Each number is 500 + 25 x the weight over its row's rms, rounded and kept within 0 to 999. Layers, rows and columns count from 0. Numbers have three digits each. The size before them is the row's rms in percent of the matrix's.

# layer 3 MLP up, 1920x320, rms 0.112, rows 1046-1103, columns 80-159
100:486529505490547500475513512550455473497475476553494472528486487503479501478488475497479471462557513496507525473508481470527517517503506482524512483511511493469513485488526476493446516515556494485545477500516545514506469529486494407494453438
105:498499498477513521512506498522498566474493482520480466502528479516533524519488464474511541462484477458521507521492462529522488511442486503555443491493494487513528503504499492499484475487504541505496483511470494485450503485482479483451497505
094:498541502504542508503486557493519538514526509497507513485501493556554545489547495510480511497486491463536521535493519512500490480521494534494480512510500528494495457502503478506480463457474481460461485492525500498545555530547463486459547481
097:491455497493551504512492494469465488488508533474501525528504490414472545471506505511486503457474527496488543455527519502509502441485474493468495452515478542517533519512473498483541493497491524475500535477488469571500470489529455453497513530
092:475501521515460548469515527460477475507490492530490564512488480513493490488474559487535502494526498513524495477503465492497524505543491532457466516494509491534469518516536512528471525534462477461509517433535524491500467504532486507514553529
106:462478501541494522497496489497479508499495493489500502485535517428527492549490519453477509502457527498503487550481485477521528515517464462491469477489515490536521493526508492491467478443485510502540502511462487471515472549490506530497510510
099:467512498507498502497504457475480511531472494555544513500512505511513504515473473480500482470509484457493461522490539482494488483484558467484519492552465518483506473499487466484475506497484518514516498503509479542463489515504539541548506534
097:508479507493520509491471475531527501459459540513518533517486478513470519511493499486536529481539518490513471527515491521493513502515519516520495502499513492492548512501506532433527506501559450509496477481525505490461505504509503480520473485
097:502457521458498470486472488473478522505498478482475471500462482492540531500503512485491498524490501535480481514492463544494485459541456478494504543469491479493550512505496489472529473489520482506490509454489531511530494534518497505488468490
099:517460472474462491452475542544516505544474513504502513479496510512499537519434503491488469497487518569513542503498509519490471495547484506493494536464471508490501563459489487489487475465497492510484506519474531486537493465447496524509541483
096:474462558465481450473483504506525486487493506565505490526516494457514508513467551494502536510503481497495526467530514471483503476470482474500528477482504528522510495506543463539503483459514549485488473504503524451489481507518578452490539520
093:549497487473480512489496509466485530475502512476523440522491470514507497484512561455528510470483525503483499517527532443506461463464462479528493445518466484502538508517483501530504484496482487479545470509506470535506446529493490503524540515
101:521487484516500440507494522469522511474515513505472487500522477516485476480495489520545549532520533470478530517503480532479485465502470504463502521541529580522516534491504472499516475484546515514481484475496494478475512495504493490452507564
101:482465503506504511510523480538478485498494496516508492533514501507498501521494496524512519467512495462493549552519518554504473478480501489520539493527520509474485504512516513465461531478544526522473439453465431512513492505496516507469483479
098:487488468484547477509524476525528466496503436527497486484534568483496454443485500505519469537511459460522493496467488501490533496541540489512515523496470488507479492506488468499467449504508444469511472503495497564486510506498487483466460528
102:516446477528512564509505542478529497539522518475501488549489502485544459514494514452486423499533474473488503541498491455506501475491466496487499518444505527494502485506449488528502486510519508465474500506448471510490476526514460518537490489
102:514499541497484478517540488468493502511476497495523485520526482521492494490533541492481518479489530516484514525455514436499526471488483452522519506542491476475469546463506504475440510525544470504489466514494491489484531473514449484524484460
103:489523466462511476470517510511551565505544453540496526455476506488492493478486467460504502490491493459493496460457483479488491524463501509487434513496503504524479500465505534502508519496554519505508512576511505445507511485489501502489515481
103:483522483476527463501499484467504488512501493502546495500511525444544484498545513484471483521504446539499517469501500496512465469502517521532522501494519486503516511482550534509497543526507484565509535504481507522520472514482462522526529510
092:538509536462523518477516499493487508578519469491508504512471479472471493481489518494474504496523476481497502522535526497485528501487512502510493488487537512541456508457501485497510491450488498529493476474479507499464497573500507515537482472
104:519486472522557508445531514503485522520471462509499455506502500517470472457483511496465504500499542512480548490511480521497502519496475471487479509471512515481507523497518554503485503508523489454538469472507517505525516504522568515503456535
100:454510499518462499503483521519514487537483502463513511506489485556490504452477500488541529489491548475474513509495491517475482461510512503481516486517480467463505482492491524513469545516495493441491531479478500485462525485459499516477507494
095:498492513548479520525503511512489498484464479475511470473558475474504469506485496489505521486539498457521542535495507510574524480484505510488479503487524546557513529518489470477478520509470525510486508531498501516442509485510489481489509482
105:504473530516477524475474488515501513482442481489512501503490509537477531504515480491483487530468497474548492488476439474506526477533541543485457487510497534526532451496482507487491470472466478480487507493520487494517487510506520519537504480
101:522477496499532528555547561523525497493461514454519524509485560484496473523462506483479516478505540500472487538514483493522443470489467531507492517534542516485491531506516503546485524497504495545470473512539519501492502527497553507536522471
102:476462523448476504472485515489494537452525489473471495494543517506499472483452510513498543463522512427481499529503509534487482502493507485516451505510521453549509509459540513500544519515502489499485503486504497532511537505493502566462493478
099:482498507470476461537498488584494483484516491428503524516474506528500526489521540515501499472493505484502533473504500504443464506517469479529488476500505536479461494483495489526498505531476564484480529479482571496502496513503527503508485458
096:519449504469475501480492502468450502507506488545533501519496509511526494484541508519524505527506520482544477528526510488531465496509535487494485478467522505508526499511518534508478512530502499488503492506514496497483506507531485506495512492
103:485522463519470485498501534494510494492512483517468512480476526507491483490446456495490534504482512479488545542466507490489460484465507490487477497484528506486494468469505540477515550469534484537439450495488508517459474494489482512553525511
100:491497534494493481490504482510525529514487510486502506550504459507480484529468527465503505462468519519474492478494469484472464511506540495512464548485551518514509502510500519567470492519469512468515508559529533482475511535523497462523488438
098:467506490524499460475490468521513490505518497488522548476486532516499476502534506501464524495532516519530515469489522512470489481469569488483491515482480467498500510490472511487544529540525510483471489508506522485517475483503533516478502482
093:446539489512460485473479502558498506508462517485530491486524584527521521524487505504482507524444494503546509501505486520474477528501483468501505508504476489508507497547512541485489539524505487555489526478469498479483504478517510485514471474
102:458493444513497484526481449482510488528473489475510467495498458517471484515516515477483505503453460530497502522524486544478481505476489522527489506476504464520487501524517527504499514510510484491475500498511549513522511496506458523491489511
097:491483512524481482526542487497494484478513492523449488471504525488515525474513544510471464515498474518488449531521470482481494486469507494540519490526514446490500525509494483503486515482500521518505507482502489458517450484475484483496474547
097:464490480488473485497494484482488541522511467493537512506472470494505536460452583527494526530540499535464480517541549499507521492504463534514505463510491492472508488464499506495498512501503457497487494520544527522498524481494486532502469524
098:465493487517501522478484500528520465524452484538489513522486485503505530467471477499514510541491510493509521532486479492468442493486484424488506489495507536509506458535507508516511481530519520512492536539518519489499482472525493453499486537
102:473505484519492501460451496472469457508528498541523510443495516517475462461531506505481480485530495465485511516495503457496496536490466475500457512511539467472523518484524548494486535495471528500453546455531502498448530513492537482489476504
099:491503465499493476460490489481465512524501515510456530511525486549474480500520524490524489509446509488467498472480504452461515466509487479493479534476495474480482521496472493440500493510490502470542562439522483462473512512457538513474513485
102:506476492519494530461528530488492549517539495486458513524488502447514464513500545498534511508509485469492512502476463487509433500451506495520546475457532531489464486521482514471512505459511518509529529512469518509499511541486492479480502537
100:495463494544489523488458509537503482488514460481500471517495502530461508450494446526494534524450503500507499480547446576517498499478490516506458506461478526517525518503557510492493506495504447464552494547501512523471487535469570503467470486
098:524473517474508506443444450497516513515531475509500506498461479481518478532468504495474526513501494498538496463503506563511535510494512500454474510537512482515505493507521511505501521522527538495545507488496523461546495539451504433514491478
098:551526514490507474528522436487520545492440500504502501503507472502502516487512485464509490542492511493449490485480531496468471494483479502521476521463516502483515468507495502488518498505481496504481485542498530498511543515509529545482488482
095:516513537527498455502519551485479519491521518528511471469515462539530480494497491505515468473488518506536494493485500494532489511486485475460544486503489522539512487554515526480498485464494491476426459507479487517503528484490505502475497492
093:504495508519514494513494528507484535478515522487536525502474508490490536521498534471494475482501516521478479492476471461474502488516483492514524521465503521534459480504498519496495467553502487504531500505494508523499490480505547500455471550
097:496489472494512462500516546540505522486548474496481522531480474486507558519493484484460502519494507502433512489489470512520474471465497534537459489503539476521499511536490492527545498506496506479452491468488469496478507510479482507532508490
104:498520489474535537484504477503501514544488461483507519478481470460509509533478522461499537474520517469526492510492469498504501508510493481500484463456498534487527511489490522513480485468443486487454510491466492476491509475511457464499527568
105:477564487503484508499509521441511512480511475493460496487478518522500524557515536539517461529498526509537475527523497522484467534473490524521453543459473473484479466515476481537530491470477468438552505503455480522471504492503531543476546472
101:496498530501503500489507479508529503512484553478516518502526511512500488483493521478531506509457464464497506508496528523459501502450461474465533516494474502515504489520466482500485500552507521508462506509470494473520482530512513505479492499
108:450501448498531518537490502492504515484535509454481494513497507490509528529480509463514433500461475444514552485547529542502501489522457474505515505479504476549463441520517504487528521506525508516496477468481505499494513492518525524501533506
096:474493500472472519466498482543482541501508530501502485512506479505509541481504438521501480515484524516516518547482461465445451507540503489484457556548486524494522486468499542546485483497466509577481546481507521482456507499496476518483497527
095:497528498546485488519536508489506505479533501463472490541504468489499524538452497507496492529489501544513508528468509492518508514503472513530507514526498484539480504468508410525518478515518550493497499459477518484485506527456457511501503459
098:476488501501521500489478488516534514485531487494507524504502531510535500493484486495513439525528519495510524479489498499504504480494479514512523489512523535500537503559535476501519518515484483508469503509434499493497508482489512486503465495
094:522545532529511476480478509497531543471465496517524478508489499481475512493486491487474510495531477486459512551498506458504496470478512483486521521470533504560515493495516519482518501496510517499469481517497491524487499482486520493460493532
109:550459489519498464513489489478512527468536508513500505482498478508467476478479500496485469496478538526521482495520529491490484514502538528490519494485476496499518532488528507479487474537474445471515492528495483523540518507470463493499517517
097:539523500494539492480467468528480489521510464452526510520514499521543482490511483507529493484503513521445495540490508497548551495451511491490485514494503476489506462479506477457516445482545501456496502489489536437540507452493460505487515511
099:456497512496498481466519534476488501503444518467489512482480488493539511504512492549504510489509511529484477468484506514528482501514497466479484490532500505482518478488547525497509496497574524518502502485527509484526519508486509509511511527
100:473515533520498518474466454497472544492466508484506527499500480509582529499471484560540493472512420512475501489516520543481518487538502506483536492463496558463506495476504505463490523480514495515519537534486493505490505539474484482513486465
097:511511457470570525577465494505489542499538444534485509467500532468478484513487524516514530504516517487479503528463531505456507507473518517476528521483517506520507508492488454482514462506502508530471521575502511479508501528526398478552512531
# layer 3 MLP down (transposed), 1920x320, rms 0.103, rows 1046-1103, columns 80-159
098:463486482501528488484495463482441486463497487478518500535514539500506529507523488492549507493516519453511503536497521494518512430510495459503473528509531505467491493488459490493472453528480539454489524447509497516427526484512520536468504500
102:412499457479495522475498483475513486489549494556474516459491494517490506474494492513513514476514513464496537543500506495478529520484556480513442513527470516482489463512525496532530520474506485525510526474522506518519473492530533431496499514
097:466473509498497497485494446457496485513469508534519489497499478533484496490457494525480491516466452503510474555501493497487461512469517470490507501504475506491477532556515529514516505466500530510503505520490544469453484522520469468507460525
098:470503513562541499488469464506538553496508516490525504541455517492510448500462526470467485505502523506506502509506453481494547454498533508508458511526461515492506494486485508486531534512503479523478524520459476461521464500529492471507482493
097:486511449528527488522515478526451519472509511552506504453496504491506494514453482507502535501521497501481533490453500519493511501469512473524465492536510506476497487478519512507518513528513499567479439521505496518487503520506427468483479490
100:468507502500489487521488436516508506487501488552496535544554506480497479536481492502492454507479512484510537484503526497494484501513529462484479527507472536469500504488521503502503495493510472487517505514500518484547484459520539510526537525
100:471510505519495509527491503487473494488507460490515488542525514468509484518541519543464543493505482502432468503521539518489470463486490520488553502494475471493498490523516470487479494454483468509526498449515522465464528547509510510491540493
099:521473486512498478530471515502486508477534523505485520516547548519508525485454489480465492492524466468493480518483485489463483514504544504460488501500518537500508484495526530507515485442529551501511507551441506515496539527471507471485507529
097:487485497508537467465480478477473462548470452509503477483456523514509476490494513466502541467515536471506515492476563505436521474530535512525493512460496537515468490527494495515481509486531487499482519496514471511530529519464494505504513421
100:506495526491482483531505492585480520528512499547481522462528512502491509445505530493524502487490511480509494451533516548496485494488499492446502512525505528502479486477442503499509502451531505497509501534503465529499460529515479505558538529
096:492486487495518465495467515497478511536497488492491521468483497553517470528476488498450497515550484488498460478514542497462498548511511447488497509450458470474486481449503495494514524535514519498489518524497512521522495513473539485467488500
093:463472501528531531550536539473479494527471543523472488480509492458515451524505521521502498511471532497479495507479528517516462453531513486462512542512496495486464482514545512496491469497521504497480481505467519486506521497478485498537490512
102:476517501491492497498502483498484487501510473488547498479504475426490504463459526496506453528508490513453454507506470513500501503486473541448490492477491456468517492504508475511510522520473530507541527487480470572508523518492480485472483520
101:505470489537512478477508491495510515473472512469484495489450500501533531485516529506484482463502528501518524534490476475536497515518454572521495493510447479517509515528526468440490528480473496504497500517454472450528524506516548509428498511
097:524506511523545515522524472460508528501495477514480502485520490513501532479471531457486539512444449539500524528533485505515520494456533485470511489510498487471501521498475465472495530514445529460542469466523502536545504478482488488540529565
100:492529486491469453504471508470515487488471483502534490487446512515536511502540494513483498526527511489494478468502463491514501545486514537549528507526514502490496509426495512565496442502503469525489541505507508473472520487507522469487511494
101:523536494490543571495504483489516469488493485526515445482515525525462487563487511499496490497492504510517497525522480508490527483527517505485520485511479551467530511514445512495520499514492514526504480504525500494495495484484463524554449469
100:501486520524501475477571524529484521521511456539500480510468500479530484479474515472529479450463494402484481437513479495534493485480517501477468525457517499500469507503437489477441484488532500515491506533510525499501504487473489492489515441
103:515520415488527519511499474523518486483533518500514514474492504502494520439490469490479512529514511496526496519489492458470453506509445513530490542499464476484453510499515490506511477471487499503477503486474479488528445475538511495522572506
097:538490539488510551485546503462486499493452492492502443494513476470481497521527545551495495516506519504463487468490493495506501515492466501490511477539513432471474526537440510496470532519506476470487491511506475481501509516510456502510428499
103:468503468454487473431514523502439482533500480543497466497470504468512512518474497493544518467530457542523496504511511449462500489503514496503538492489480521478459500478471472537484499498532474492498544469543523506513503451472493491490472497
098:533523563507465479511546565481503476487529490490497499538561502514566497509524472507501530491502479511497514552497448494532501511514525509468489540503483530506507528492451453517486493502467567528519445526526478479505489476533518484563473552
094:494477480472476504459493514473513485502512543478508491544543514469487532453518531551472472487489468492470467479486485501531516522464526504497468492509447515494506464478554494478488494476515472493529508496486507505582528538506478499497515491
105:502479540483511488448491475530498508504548468495563526535471481470494500483446533495498503483510486514446496491517504540512476495493529475495492448565489547496551510531469532482502454475493472492501508493524491486500520518497498492462472515
097:539490473481498485460497491522570464530512519521503485473498497465521521541505519487483507503503527460491499503507484488509499459488514472567540515490483473522510477515505512568472501499542531421532505490516499505495483496512512524504524506
099:472507504477493503501487471527472489490478512521513475502494479509510472538491447528518462490483517499495490505479491521479473484502467495507490530465488480502507514527497500486520492486511502546501528521465525483491496501464518535491516514
104:511528474509496519512519523494527482523482460530504479501471552474512508522489533492544544467463539482538529534488516531515549449538490474474511493453520497511545479515496454533515497460488473521464503494520517491471472506526542527479537503
099:464514507462487516495514545515475467475512509496533490501480489532504528516496484552515510539502476504523514521509508530463499533554456502474521459533487480463477466533490514463502450481536458493492489521472523491465495526494520535519454456
103:501493489503521493539543521490493541475454498506550484496469460517459466485498479531509514577508459523484534512530507477496490486520472531522517524519485537483482523523478513522454480537510509464494506483475504513526488487455510490481514499
099:540454482510534482495493513496439447545468555459474437505550558514485512513513529526517513487509490507500485491471474481498495550480503539447507494555474485492475496490502502476486514519485500494542476466511456505528523472483533509502491456
102:482503457487492508566448529536483465499467456517527488515482489550519486483509466552450519560552514493485497505482504511473492498519501468504454507506528473547515486499493490533499494501523470454505481497490498465534500468499514486568537503
095:536484496475491544509484504457507490471534476532516482527505495500509513496506530509501519477551529510532496477512533478501492497511533519497498505533536500495510507514493476471496493542453532446501462512531456465516525473528479522494539521
098:482495484477533504429461546494473500477450492511516476459495537514496493507524491475519511465505462516516537488463568507510493494489508581506473479522518510526552515451495494465519488510527512519467516513492525545456507507517505492511468472
103:541479524476500505482510514544474481473504554510514505559456527516521462475533506495481518455509491472534505488520479541505484517498496495500516508505503528488495509497547467489503515494476473452495481480470501514479492449522511502474498511
098:451478500465556500477565524543509492464486520483477464492496467457489532524498502462483496497477498491489505483460504509510527497499506494482508492498489525508496471509497508483501504481504472490531526510489463517513510497491555458487516492
100:535496530508532475477544470492492476527517468475468481477516484460510502490541469512502449511493469465462494489497508471523512459506539497520531499501533449476566490514510485522484505489510540437530511503496516511509506481485512522482536483
099:501533492484536499502527488438472496496465465512495515542466477483552505468470522512476488520493485492459505525514473489516496516486535499502508496525485509516529502513509485521558509500538553473484525498465517506481544531505492502496524497
101:484456498534557516468497469535520511519495501486525485445498479464493525503489525506477468484475501508526544505497524521489500494489490463471515498515469554444546495496510482542509491515465479504477510470479519480457474490500540533470438485
102:558495448521469476471509462492506480475492558472511485479543501461507494494502498535505486529487519529499478496491505494498539491528482479524494446492535452565512513532507487521509510477524474500501498530497517514490450464473433494546486484
101:495511508557572478516510556524505500483534540533454504500530503524502455484505498540517527501489499484469496514533476540512525504497489504454520532496524466486495483509492504523492481559483515484456483480487510489479486447523553511492484488
094:473530472493499499549501494503535496473512507491495474499491538521479514499473465440533487528503532523500530509535463500450509471494483522514487494531489522493508499503505494548510478538457451471525545503516548550454479514491485502519497458
098:511507496528499545525476494505493489512489483464490484510529494508489497453475513512500524473523497462510495525477483514494506499486501515513515459530483513502470506544534494520488471497502533502518501490562492534511465507477522496510520486
094:512454462512500487521502491512492505515527494455523491499505508550483465498480489470497519510495465534523504522500526450524497476499489542454490486549446494524492444503475485495484477441515464513489515573474507516532493467524461508494488504
097:500499471476536503508501517506528497486489482507534455545493476516478515503481505547495513461534494491486499510499497500459483471512534531514439557519498503502464504510495503553486482534514507446502476484441453501494512480499496534504485519
103:479505488555496499503475497494509532479471504506497493484497473466508504499479480530515504538487477526459481503524382491495505452498473467535461538523528461512512528471486510493491513502537521493489496515512468462454469505502478500497455486
100:537470491519509491458494504475563518492504501500490512527507483499493480507488508514502522434546499500479513522496513477478511490547517477499480549495473540506471475521519515512497476506505514539510468551455572500507477489477536518490515488
106:468477529467475487522507503528497555521482498503517491493491525512481518493513546477465516568442500445478508470478520456493476472527523519539513568514445473506464534493515470503481506471477465514484545450468521500506532477467488460492528489
100:498498481519463480472477516482549529514490515515483513505509498518507545488541532501524514534493499501509475464488506476529480504476494528519471488498487531501511512440508556517525511512509489553566486497503489497506535542509531481433485509
106:510494520499543498502535557506499516551492517488472488541534487528506483496500525503496531498513520484538538472481507500510477481522485486519496484516471492503505509472506474508560517502475518496517538492526466512516508495523505518490531481
098:480507532484502473462487501508480507511510518488550485516501518442517518505503462487487475505490508484472479437517499517482478472503527538476574509486489483511460492494549531504499507515516450516527484434506506487529501542485528469521494478
097:485487483492516532504488504486534528509532517506533480473464447553492493508501553467506527478516413531484494467571517449504512512531462494498495493495493514500535494497538487493435517489439462498495527497519516506532514501486518522507473473
100:533529537477537494463491514501493485469514473505434486470496504536509462456470534514541528513507545496515513505516507502478486492493492502481486549479495518499479539520481495510543510464520527520472468502522480510494548475493494513482530498
099:497518479501516508488512533464541480528465470521496517499473505509522482483471477520518515522510503501483533484511478506540475547473563512490512459513498492502491482493529484469498579493515481499567522485514491505487481477496518501463500533
100:482511458542520567482504538494438500523489496494519482556516522492505511474520474502518492518466504492472509489502485513504508490510548553479495492534485488504539547487491443506465509509476512546498534530531520528445495470478483483512521435
098:527451464531475482525502487504544521469481535496452512506482426511504491529533492550524521548472543507491498489531493506520494484525474473469501540468489547512469464482474538519472531468502512498475484475504503472474548526448487531529492501
098:536543482484544487510507491504475513533500477468503476541495479517492475481436486495499525472466532505514502494491476488506486514493490528468507505533496483524431433466501475458510527499472505506500504512495504494489447526534501521489482520
102:504505496524539477525490468516493476446518484480498534494514454485489491488485506459535537509507438499470452502491489534511472574507552445451467509460507551471511474514522510525515498516488514523495495563523496537497532463457490502519484504
101:521456450541512499499502519530521447503518505485492506512495532490479510499476466459492494490503445510508518518465473565469464499517482507521486521455474509483552481547499478514499529487472507479481475510452513464536498518512513463467502513
# layer 3 MLP gate, 1920x320, rms 0.105, rows 1047-1103, columns 80-159
103:483493498539483530477487488513531459488503488540525454523540485540468519493533539472494529495512503487519549496484500509498490472465452537519492487536534495484471534483472484497470528537504475524477529423482551505495489465466504515522492519
098:474504497539498464472478537565497564519491543498528526497457508523470493503487494518455543532468472488509464491506503516521515506519531516512502470497476548485478487472474488445526503496519490509518526514526486507469513470524456517527515510
101:521501453459510494508552494518537490511507474510467510477510519512493499507520485554481477509499463509511474529486507450515482531506489504500546468470460510459451511526512506474491495512481518512498482511527516492480505519485510483497536510
098:505460503497490494475527508486482528536503566506502476484483517463495476503509505521525499493507542485504497508500549476515535486480466499503495530552507546480462495486516445459474504529516479493511518551502481513499481462517508499518534533
103:484469468524529530498480518448523497513524515473543479456499537505491459522482504504526530516478498518473521483474437494532511474488494507492537502491484498460463492460526536450528504497515487524481489500523529529492498518485483499495446475
097:502494483485476464492473470523461540533487530460468517456492492498480487478524514497496460512460485523486505497485478491482507528476489484548542486476486455517519504537531542500519471484510516524478524527516463500492522467510487475503503486
099:506557520467491513488493469484465509535509499488460493481537486517496493523520467531497507513517530491495487506478458486455467486493529498481448459500535504461486494487487519521541519507479518516463497531504532499473480504539506516514535545
098:491453483508498487462538482501484539492491489534528513470512481529520465517487455504450499499429452545504499461477529489446464484494551529504530548526507489476483489474500495506477499523518539529479474466527505551503493442524477512516512507
101:491503514489492494513513507535488504485495470484481501542487480505512549506476494495487534479524481543497520479475515539513513538512551468506525456545517468462504539482520497477524476473521510545448528520510476477531454505488500508448523516
098:530507473499501526484500487510527529463460518518494532542515580496491517552501492537498495526474488503526494501544539478507528486486531482510541478527498487471538461498549510451478501551519457512502512484495484473478503474553513471560459530
100:470462465533503503496480506475473488505486465468537492527525465513521530497488510512506481507484511504514466483484481524503490462459505527503530512530454539501478554481494565563493504543491524513471465476500490478537439519513427493509519543
099:491462510488515484505522491511519471496509475496457532457518504510528489472479564466515480506513469529505489513470526497495540495485527467534470525473447462540491428528512512467507511490540463470534495497466492499476488494502483476518522486
101:502500528547491467467476486526542528485489530486545504502539512498502496468508526568521510518461478495515479521532482498496504524546505483467454563457505497536492459464490539529498475505502493499492468525435500479466505483510464530505442478
099:535525495510479494511490512484512490506502516506484503478509465498522497513507479559559449473546575494511501513478501488475481485465512510476488517460472481484490462484495485502536532489491475524485530508453492490495484490493505516495502529
101:510495494533496467516498502500484496473483477506491524501483483534485484477509445504508513503503468509499525473471526523495493501489485464520473522514479479517492500488490513500498503501471519498507507518463516533502498468498491474539527456
105:472548585485509514488504518471494471552546482506493506468516527486484485507494478508526527457496478532477487479469527474480516484498475568544475531464514479497499523558525503479479486527494502533481508501502497502514496470506494500494462489
100:492506516506457487488511518424516488518515496488508499492505480470542500492510471521508471458486510503463509521527528482525445573477476466518506487495491490515494487499524506522530509509504535487532482503507542462479489504495453534432488501
105:486501505491446557496455464482520529501547504489494503485547521515509495528491466537479518472511452482476544507517526514495485487506461485465470454509514505510511521514502471485462475548504492494502499488493555498520472494539513491511528493
094:452534491509500478496488444514500488497496505505494502546494494481465476489493469507521480486509524483527473492514497485527500486495558487523507536498488531525514506496524495482517445491471465517469456553476465518555477454543472488486504492
101:450497512535483483499484523512460527475461482488539497481531501475497467456495510489534522471469512521473542494513500523480480527477479499500488474508518493483474498502494535503535508505501462490507517524511490509542462517504531474488469525
100:527534518518488505499531472487511494513465465503484475516477504501477496495488484514494480507481488490528581433482532467477486484490501515505516494498529534537498504483524492473499486515475488495481471507508485502541492482488524515483505451
100:494507528526520496493480514482516484501496487507500494482516471493522517512493550485504513534433463498474510496508500525471440536525565510515513540508456504507501538489505521507482465511465516484491505482490493512547502507484491479506515541
105:520521492492507514470549506496483468503521514480491516494504521526510489511504479527508490524482519493516499536481545485523514523520509481521518537469551500530462490517480457500534514490532498496514466471478462531496510525509511525547507453
099:532527486529535527494503492488522517514491488514477545490481507513504505486500459481558538510503562498498483542490478504495505532497512494545482520540502541490498524489478501477488505483485548477498521495495489509480477508483488453487498485
098:494523540484496492491513474493461517535516523480533471524511491528478527495503506495527552500496536481472497469490473513498510524490518528503467526477493472490424504480459528481512504528476515494545485513488527516527562479538484469507499500
096:547513473497501480529505518530536494494509507507533467478514528501508485460477460503561530518458488481527517498506497561445489515556485473500504542480485535533487468509549488498509494508477466520509554481513500524493483523457513485483509488
100:482503488522506545459478516519506523521486505477512471570511511502508489499475467516522464499519535459476529498487471498505527502447490483520498492466564503509488524479486540517458524497539529472509491555488486547508507517492529471510486516
102:504519510480488496525505508460493543493453473523479491530498558531486509489518515553510502527489484524505485475517530483533484539471500482527488457494515499502551505525499475502492488504491508487485518459495468525477474474545527510484503519
102:533490475517520532472530498547470512505494516517496480498492501498477526521484484497504496517458497478510524469465553500484491518474483550478475506499463478555499495482531504483488480485517511503469484484480537494500521504508485484510526488
093:522498508512509515499494477503495514497494501511509486491520486503542497507426481552535478478486522477504490482456498478481485460518499537544503471514497509504431487506476562499512506490494458504473533496479503487533490474519499506511539489
100:492492517514477483510520476466508498524502510515441500450465529499496484498486479472505501452458475520485480520471469488492489474472500520495492504528466477513493481485527505507518527546521491473470501488503457503496466506479497509480472517
099:491515494511519519478475564482468525451511493493509490498493487531485512446485478477502492488488501535496524521460539518536525477491525539479513484503519490453477487472531490488498499483475511562494501463494489479518481527465481524494525501
097:502500513538510474489529462532482508479521516505488528498523513505513513479508504504548500528524515506521527519492527501509510468509520518496511513481444479497503551522502526521519510507464531509513492568510499535488493519516457491510472466
099:457509488506494468482492500461516505540504459480518468570520483500464515479484498489488470485506453541495515531506538492527478503519465485493507516452472526506516549473503512452483492497493473504476433502472512505497546498455524470526467523
102:501484482505493517500539508478447478499478508494459482483469550479460518501511430463529499441503467535504522499517513481467475495477487545486527530462541506482513488498502507536503512519526491509531466487466503504471465473458472514475547483
100:496471547535463580505495495477492514523531473483467516481491524520505507513487480496495483496470496476520490517474502503480483536526492476505445496435508537504452496533542499484481458499527479505489512492489521519487496470502551476509507536
100:488482512505476533475488470501503517502506479488515499540528470492484517506501481489507495486474505480500517525508509466535516511475473499502494527501512503483482563490517504478491493511468452533488526474516462467460462514528503541532511514
099:535481497466501500458540514469511482465537516513472501511481489507478494469512516549510521480456512496492531512522516461541553523510448512471474516537540513515498505512481506471488488517515546487555496511540540539505494445494540511495453484
097:511496464464500465518500448476445502494520484483463458467495513518493515482530522500481465494546483465515524507540465440472519514508467503500443508490538515473509479526498500487480462510477459495529512509482505510539498505489532490502452495
098:468519517485519471470458492468509488536477489537494569490482457496497525499498491489514557491515488507481474545475504499491498511518511475475484525419546491550485506497488490494482473539544527518529499504497491513493502524484514466474514520
101:460508469513469430532499514508507555526488489485497456523492512507504531527507560468492480484478461494497498505521525528460486530508472470461444478525479527517471450472520500497515493488477470507497506449492522522467470493505503484525504500
098:469464485448484516494548509543494493511512507526443518528501516512505498455536496530539516513528487496467480491488451512539510445525480498473537484541519476507486521444490475537440483507549510500492484485469475499554480496490495536532496517
100:516519525497474485505484483534457510505507554538464535511475546499478485511516485500541520525510501501465491469490480492491522523477469452514536494516496494510510479515511503518471498459522506513479521522532528460509484486475486525496528498
101:424455501501505479504513460540494528495504473489508500497476520519522519533513497517502484525467486551468499518462486481493514502506490497524458493480503474478504514506506495486499534505531517520492507518469466492538479459503532484530521473
104:488471494530505507534487486482451503490513515570508492524469509520484464476519498572482481495500492474486520452520516479519480539454519517504483511506473500547503543506497522495482491536497490485522502470501487507476477484487503501513435484
103:554493503494498453497520478499473536471440517496508531542508514478500527503512539503514502467495477483485534524483520488525508510497486545540484511529506506500479525494525471541527488500482499514499483552488527493509498493479512497522520468
100:516512465541505493514520497483473563486513491475459523504481495492461492455458516486437507534514506509523503494467509504478512488458475538507507531490477501482521536520527535490496511505500486481478512510465511511493520506473488473521516482
102:504514534521493497452527537434492514516529501475513492531506455505503511535520467519520437465449486503472510515551503507519515519496489527514472494484482496519485514496532453503528489519497490505515469451544524516498519504535468489469550438
100:463523487509506479548517493473496554513497535504472478544504465443515532481503466501556466469520498531548506495493483532504473495504490537534518500557490521498491493487496563491527524508467494527493524491486494471487447510490470472452524469
097:476493470506541505498444535461551515511483513515537533475501502488528517507473493503490505489519508496500452464509524498482512500539514501516502453473433480483508506544515481529469506500534482515473496520488498511517493486470491506485474531
100:489516513480545522439526503516497503495523487475519527497475492495493471493489456522494459497509471540516576503462492546498496520515525494501498548510484488536500518522533535514517485474465463505501454507503474503521555485532478499490486541
097:527493484504478497501525506486503500508485471463553483505530519548461535480515471574478497506478503473505500486512472484541497481533514511476496498499467478506518491469515514511480556496485458463497484525480473506551454493486463537551488501
104:514528504538488510491453514516505525518481501448541455501516480452492442476484476539539512503512444541525496505515495478487529495490513490522477492520491480517480515488486516507541550489506528479524530466506487493486478540549519518537484485
098:445540475517501497521509484501521473502483484510482541492494464513448457490482505528493514507498495552550489477521467516484488478470512500502499505518481479525461506471525536497546490489466493466498539498473481541458522511530534478488527481
100:510568479481489529510500473539479479522478480501536486508489540576515501513522501526493520490493518545510537512493506486477468523498510464480547474527496482463492461519494532462482486474525504522483542480467484514530492465511492484514483456
101:521482449548454494527526495499516478492504508494538473517456485492468487509504437521507472514506499527469534462519491512494490514528513481489517520518517510479507520540540503514472506527484547494509502489547484532452506501485488504525498509
098:509516511514462562488519522508527496495499503532516556485485490537478488477548497498480484502515519549496503486498488505513513494528511471464483508513492523519498550513524506501497534514501505499517496489481525527561506501443525451490512492